{"head_dim": 32, "intermediate_size": 256, "norm": "rmsnorm", "positions": "rope", "attn_scale": 0.177, "tie_word_embeddings": false, "parallel_block": false, "init_std_qkv": 0.0502, "init_std_up": 0.0502, "schedule": "wsd", "final_lr_fraction": 0.05, "doc_mask": true, "max_steps": 2202}
Each number is 128 + 32 x the weight over its row's rms, rounded and kept within 0 to 255. Layers, rows and columns count from 0. The size above them is the row's rms in percent of the matrix's.

# layer 2 MLP up, 256x128, rms 0.192, rows 2-18, columns 0-63
size [ 90  88  89  99  99 115  88 108 103 102  94  94  98  93 106 107  90]
[[120  68 168 135 147 126 131 109 159 167 125  92 139  27 118 103  80 122 105 107 148 166 153 176 160 112 144 105 124 129 127 137 139 205 212 139 171 121 111  93 114 134 151 128 138  88 115 137  56 138 156 103 105 146 169 146 100 153 131 136 138 145 157 133]
 [141 161  97 186 110 126 127 148 156 152 139  51 124 182  81 143 131 127 103 153 159 113 108  91 147 174 176  84 170 104 131  82 145 152 122 106 135  92 110 195 142 131 102 193 110  86 107 110 157 124 115 112 204  93 113  78 126 102 159 103 203 164 192 122]
 [ 80 138 118 126 146 171 148 123 183 118 164 136 176 110 151  63 109 111 154 101 113 129 110 114  44 125 137 117  66 145 125 149 126 111 176 111 119 122 135 127 126 115 155 126 130  95  71 141 190 142 126  44 172 122 162 125 134 129 119 134  95 171 152 152]
 [116 133 114  99 117  96 155 133 135 147 136 156 128 132 129 129 153 106  53 203 135 144 152 161 129 128 115 158 148 133 158 159 106  78  68 140 140 129 124 165 134  95 182 120 146 136 177 144  70  89 164 184 173 149 122  86 115 156 150  88 140 181 159 111]
 [100 177 102 110 175 109 109  99 140  92  85 122 136 161 109 164  91 133 136 157 108 136 190 170 138 137 113  67  53 131 164  85  86 106 136  79 113  72 121 158 100 105  86 130 104 133 109 139 153  82 112 118 122 122 138 150 136 152 109 172 143  62 129 168]
 [126  75  63 105 150 167 124 132 112 131  91 161 105 155 111 151 129 145 167  97 129  99 145  95 160  92 174 150 132 109 168 127 109  38 209 172  96 147 125 132 139 141 142 154 126 149 134  88  85  81 136 185 110 105 145 128 102  83 118 154 128 150 178 128]
 [142 135 145 151 166 147 115 123 171 119 166 110 136 139  94 150 106 122  75 122 114 165  91 152 167 196 135  90 122 137 125 152 100  81 147 168 145 120  92 181 110 226 187 126 162 130 127 108  68  90 133 134 153 157 143  98 176 107  88 176  72 129 182  91]
 [105 118 116 165 116 145 108 171 102 151 124 173 166 113 137 132 120 142 122 146 173 159 126  95 126 103  79 116 176 133 147 159  91 177 136 101 118 164 128 125 132  92 130 182 146  88 162 141 142 172 115 118 141  56 112 210 124 145 116 137 130 147 139 143]
 [115 147  90 157 143  99 151 151  94 107 154  72 130 157 128 131 168  77  59  95 145  80 119 134 158 140 135  90 119 126 147 156 145  88 127 124 138 127 142 161 119 112 101 159 114 203 183 198  58 126 108  97 126  97  92  94 187 157 135 131 140 145 105 105]
 [ 96 117 111 104 107 139  65 108  69 153  85 168 120  60 108 129 111 119 123 205 127 157 127 113 193 185 164  96 182 162 128  95 119  97 130 113 202 155  90 146 113 135 129 196 146 122 124 109 123 119 138 113 135 100 130 173 106 170  92 102 192 137 119 130]
 [135 106 130 152 107  77  93 145 148 136 147 183 178  91 137 100  81  38 169 119  99 137  77 153  84 109  87 169 135 153 189  99 142 181  88 130 114 119 141 162 172 129 146 156 126 128 132  95 179 124 140 180  99 107 129 135 149  71 116 109 143 139 162 181]
 [ 98 158 148 169  77 134 133 158 145 114 110 161 100 183 125 136 148 122 136 137 119 134 137  92  91 135 152 109  93 120 163 102 111 138 165 154 141 105 173 151 104 138 115  91 188 129 134 155  67  95 133 134 137 114 137  73  91 177 103 129 113 148 158  98]
 [147 136 111  90 140 110 141 203 206 151 155 126 167 155 146 141 136 197 171 123 117  71  53 116 187  84 121 128 139 117 193 110 132  59 166 157 134  68 105 165 133 130 139 100 146 137 165 135  98 121  81  93 144  55 160 168  81 112 121 148 126 101 164 142]
 [121 162 127 114 204 150 124 105 129 122 113 151 115 109 123 125 105 118 114 108 128 137  90 131 135 128 195 100 125 188  74 122  71 122 191 142 142  99 146 105  96 107  62 136 125 100 154 109  93  87 145 138 207  87  97 116 137 184 153 111  91 130 161 195]
 [145  89  80 121  75 110 124 177 135 131 162 127 146 154 136 100 175 147 161 125 128 151 111 115  60  98 103 128  90  73 138 146 154 143 189 108 142 134 125  87 163 176  34  89  99 136 153 141 117 122 115 151 113 150  69 158 125 115 137 113 130 148 110 132]
 [159  53 194 113 223  99 146 124 182 107 127 130 131 211 166 115 122 149 145 107 118 114  83 148 124 111 126 124 130  99 180 137 173 176 135 208  83 134 119 112 138 168 133 163 132 108 157 149 149  85 113 160 135  96 100 103 157 148  88 208 154 135 187 189]
 [144 177 162  68 153 120 132 169 146 138 149 138 184 146 142 104 123  76  74 152 123 139 142 123  95 149 162 141  96  36 151 144 114 130 107 128 140 237 117 121 139 108 120  99 144 123 128 127 150 127 138 185 165 163 136 179 142  89  97  76 199 103 134 139]]
# layer 2 MLP down (transposed), 256x128, rms 0.158, rows 2-17, columns 0-63
size [ 91  97  83  96  92 120  91 104 107 108 113 101  94 102 100 114]
[[ 95 167 117 139 125 143  92 163 130  28 148 141 128 161 142 165  59 147 146 157 116 152 128 170 119 145 104 106 146 117 128 105 114  79 116 125 142 136 126 175  96  95 139 183  79 108 130 100 137 109 114 140 113 125 121  77 195 101  97 144 163  58 115 144]
 [ 99  82 149  51 125 109 160 112 102 145 147  98 131 136 155 156  92 129 119  62 104  84 107 138  68  80 132 106 157  91 111  89 109 120 135 107  93 121 140 108  98 192 112 111 138 134 133 141 168 149 128  89 152 115 134 123 143 186 131 152 161 123  77 130]
 [130 135 139 133 117 121 138 106 108  42  62  90 140 136 177 122  74 100 184 130  83 114 102 141 136 126 109  84 106  88 116 113 156  82 155 126 171  93  96 145 155 122 110  95  95 130 108 123 164 162  76 149 114 179 148 116 185 148 101  93 106 120 177 140]
 [ 69 108  88 125  91  92 108 108 137 102 153 128 121 226 154  55  86 189 152  94 113 152  96 165 157  69 131 131 125 121  98 139 132 121 111 131 180 150 135 139 175 119 109 166 108 124 143  88 182 172 114 132 119  88 117 166 132 129  92 151 150 100  73 132]
 [120 119  76 130 151 111 142 164 127  37 201  99  85 134 131 109  51 140  88  72 146 109 119 146 108 151  88 169 107  95  99  93 131 113 197 139 109 126 143 110 149 104 152 121 159 111 124 171 180  85 120  45 145 167 140 113 122 117 137 108 127 118 141 181]
 [148 106  61 163 101 121  86 118  98 163 109 181  97 173 144 169 156 141 167 108 151 134 142  95 124 102 102 184 153 124 100 132  91 103 111 111 160 174 150 128 172  75 161 140 144 189 187 151  70 107 187 104 143 117 172 177 156 106 143 104 111 134 137 115]
 [123 140 133 126 157 126 102 106 194  42 127 182 119 129 140 167  53  95 136 128 123 155  99 168 136  66  94 109 110 109  91 152 161 125 124 142 144 121 157 124  95 137 150 178  93 155  82 134 129 144 129 147  67 109 103  72 157  99  92 142 134 105 116 108]
 [106 147 111  64 153 130 133 183 122 146  80 122 127 129 159 104 199 109 149  97  93 122 113  98 110 128 114 121 115 145  75 139 155  74 136 104  69 134 165 130 166 140 120  99 125 123 133  77 152  70  96 150 107 116 124  54 147 166  89 149 133 136 142 118]
 [141 134 128 126 178  91 128 161 141 251 157 121 138  70 110 173 170 165 107  61 109 164 125 121 162 109 120 104 148 101  89 128  85 126 142 110 127 148 118 136  78 128 122 159 136 187 143 123 134 173  79  94  75 177 145 135 118 126 106 204 142 105 132  96]
 [ 94 113 107 136 180 116 111 118 191 111 169 198 105 160 127 133 105  83 120  82 134 100 155 164  74 160  43 128 122 105 161 124  93 151 197 137 100 126 150 127 110 127 146 151 136 144  99 126  97 121  78  96 153 118 161 105 121 119  98  77 138 137 122  67]
 [185 133 104  41 143 155  97 176 149 129 115 103  91 102 107  73 125  68 123 123 176 151 133 125 160 132 169  94 118 190 151 139 101 116  90 201 175 164 101 137 127 119 134  64 156 127 124  90 112 160 124 163 147 149  80 115 141 139  75 145  69 152 106 198]
 [204 109 145  83 117  97 159 169 117  91 182 134  83 130 138 144 126 164  73 119 159 118  97 101 206 125 187  84 125 163 147 127 149  57 144 177 144 113  95 112 106  98  95 115 102 143 163 127 170 100  91 151 142 162 142 108 111 124  89  83 133 120 156 112]
 [ 63 127 125 160  97 105 147 133  68 117 167  99 174 103  82 137 136 127  66  96  48 142 132 155 100 156 126 123 148  89  61 116 149 129 125 118 121 169 170 179 107 136 142 161 101 115 157 166 132 101 190 110  61 172  85 144 158 118 126 102 202  74 159 139]
 [121 107 172 178 148 125 144 132 155 102 122 158 141 135 131 145 129 121 161 134 114 151 130 169 131  73 141 124 138  98 105 142 163 139 160 139 106 163 148 123 123 114  74 132 119 245 124  93 119 147  77 164 143 156 114  81 104 159 176 108 117 163 112 145]
 [136 132  79 166  63 121 121 176 157 172 114 115 117 169 116 118 207 173 143 131 192  46 147  98 138 157 112 146 140 167 106 149 133 205 144 130 130 136  93  73 112 147 107  39 131  84 135 134 125 107 156 177 144 107 164 184 119 136  93 201 132 184  80 127]
 [120  74 131 116 119 108 231  80 164  77 150  99 109 196 173 111 139 100 104 110 105 224 114 122 120  80 136 147 130 129 164 126  93 151 152 186 140 163  97  81  98 150 148 169 134 134 146 112 138 160 153  85 124 106 157 113 102  97 154 145 193 112 128 150]]
# layer 2 MLP gate, 256x128, rms 0.183, rows 3-18, columns 0-63
size [100  84 102  96 111  83  99 108 106 101  88  99  98 104 101  95]
[[169 134 124 107 158 161 126 163 108 137 140  38 141 158 102  90 112 118  95 106 122 121  98 117 115 224 192 127 165 110 149  99 103 167 157  94 106  77  91 102 149 148  65 134 144 139 146 113 137  81  57 122 175  97 140 136 203 139 156  87 170 182 158 117]
 [148 163 129 181  74 139 115 116 139  74 112  93 152 125 157  77 151 111 141 150  41 140 136 105 132 106 143 144 160 104  91 163 150 187 109 140 125 175 145 156 106 160 110 125 165 134 124 140 131 108 107 144 111 130 174 131  72 106 138 141  74 148 106 166]
 [ 44 128 129 176  77 124 144 166 113 147 147 142 129 169  77  90 156 119 125 144  69 128 119 141  74 154  60 159 143 108  47 156 124 128 115 175  68 153 104 134 142 152 150  97  80 114 111 139 103 101 143 140 171 175 159 165 151 120  86 136 132 138 174 123]
 [167 144 160 140 100  94 116 179 106 168 124 127 131 110 235  93 101 103 171 143  93 120  93 160 153 127 144  79  76 122 128  79 152 155 165 146 152 152 175  97 123 148 161  94  89  57 110 171 168 146 158  73 107 108 115 163 148 107 152  66 146 129 126 139]
 [158  57 152 109 137 118  65 112 129  80 121 119 107 170 111 119 162 105 143 135  96 137 103 105 108 126 121 129 128 179 123 156  81 138 135 156 113  67  88 115  86 162 131 147 217 159 143 154  60  84  66 134 110  83 134  95 190 120 154 166  88 141 191 116]
 [165  99 163 132 190 110 144  97 123 106 205 164 171 166 158 176  68  90 127 112 100 142  88 127 186 164 121 116 151 137  77 221 103  95 134 129 120 143  83 191 145 177 141 150 111 145 229 140 121 107 166 109 116 139 147 120 152 135  76 124 129 111 151 152]
 [105 155 108 183 144 202 139 165 153 165 132 167 118 125 115 131 116 120 116 119 160 112 126 158 140 177 108  75 124  84  96  75 133 141 114 135 168 141 104 150  66 125 121 138 118 146 123 200 122 167 152 108 108 132 153 140 132 102 137  81 144  85 133 148]
 [112 108 124 128  72 218 118 112 163 156 124 134 175 108 170 124 124 123  93 145 128 117  99 170 159 189  85  80 137 125 101 197 146 124 106 145 162 171 112 127 124 201 144 150 110 171 118 151 127  92 102 101 170 117 104 137 114 104  66 169 156 141  53  94]
 [ 70 117 151 100  73 150  75 128 108 170  88 171 120 129 130 155 114 175 144 187 187 113 161 140 124 132 159 101 156 139 168 165 147 144  98 113 167 115 112 130 160 151 105 191  96 138 146 128 144 134 104 107 148  48 112 122 144 117 157 100 139 163 115 131]
 [128 157  94 120 140 185 181 100 107 136 136 100  94 140 107 114 192 154  65 180 137 148  97 124 177 189 121 108 135  75 135 119  79  86 176  91 169 108 122 126  96 127 128 143 103 130  92 130 103 149 168  84 157 165  50 124  79 132 168 176 144 107 128  75]
 [ 54 160 129 122 168 129 124  73 102 104  39 114 130 119 106 125 198  71  94 164 119 144 123 139 118  91 131 112 144 129 112 169 107 112 131 160 140 100 116 123  91 147 113  83 149 170 175 139 179 101 147 107 143 118 151 128 102  85 145 143  70  93  73 145]
 [154 105  63 116  87 150 142 130 188 150 140 130 142 122 143 142  96 205 157 193 128  89  97 151 142  50 169 131  88 106 160 132 125 157 131 133 182 106  35 170 154 135  93  95 100 103 207 165 133 141 129 107 179 115 158 147 100 103 120 125  57 135 147 120]
 [149 160 132 145  98 104 116  76 123  96 171 156 110 100 154 108  84  79  96 188  87 137 126 173 134  89 146 106 131 117 123  88  82 144 133  80 123 133 110 114 135 124 131 137 138 153 130  80  64 120 104  79 127 144 156 119 158 139 174 123  95 115 128 182]
 [180 106 139 125 111 169 105 129  98 123 103 114 169 141 113 106  84  88  75 163 139 162 149 124 189 209 141  64 164 154 132 149 115 122 102 133 164 103 204  99 122  99 181 139  95  95 109  89 132 116 112 120 127 124 145 121 134 148  72 126 138 137 107 116]
 [138  94 176 100 153 140  87 161 122 117  90 181 153 151 126 135 105  89 151 175 161 147 188 143 133 127  90 155 106 104  45 155 119 130 167 154 127 155 130 130 118  60 119  87 175 130 114 128 178  75 168 179 131  67  80 180  59 102 113 129 170 190 151 115]
 [157 117 190  53 130 136  81 120  71  96 109  91 112 123 135 147 107 136 107 121 151 113 111  97 138 126 160  91 155 169 128 142  85  75 148 131  93  97 126 103  87 160  82 108 207 154 201 154 143 119 123 132 124 143 142 140 128  79 130 104  82 127 138 167]]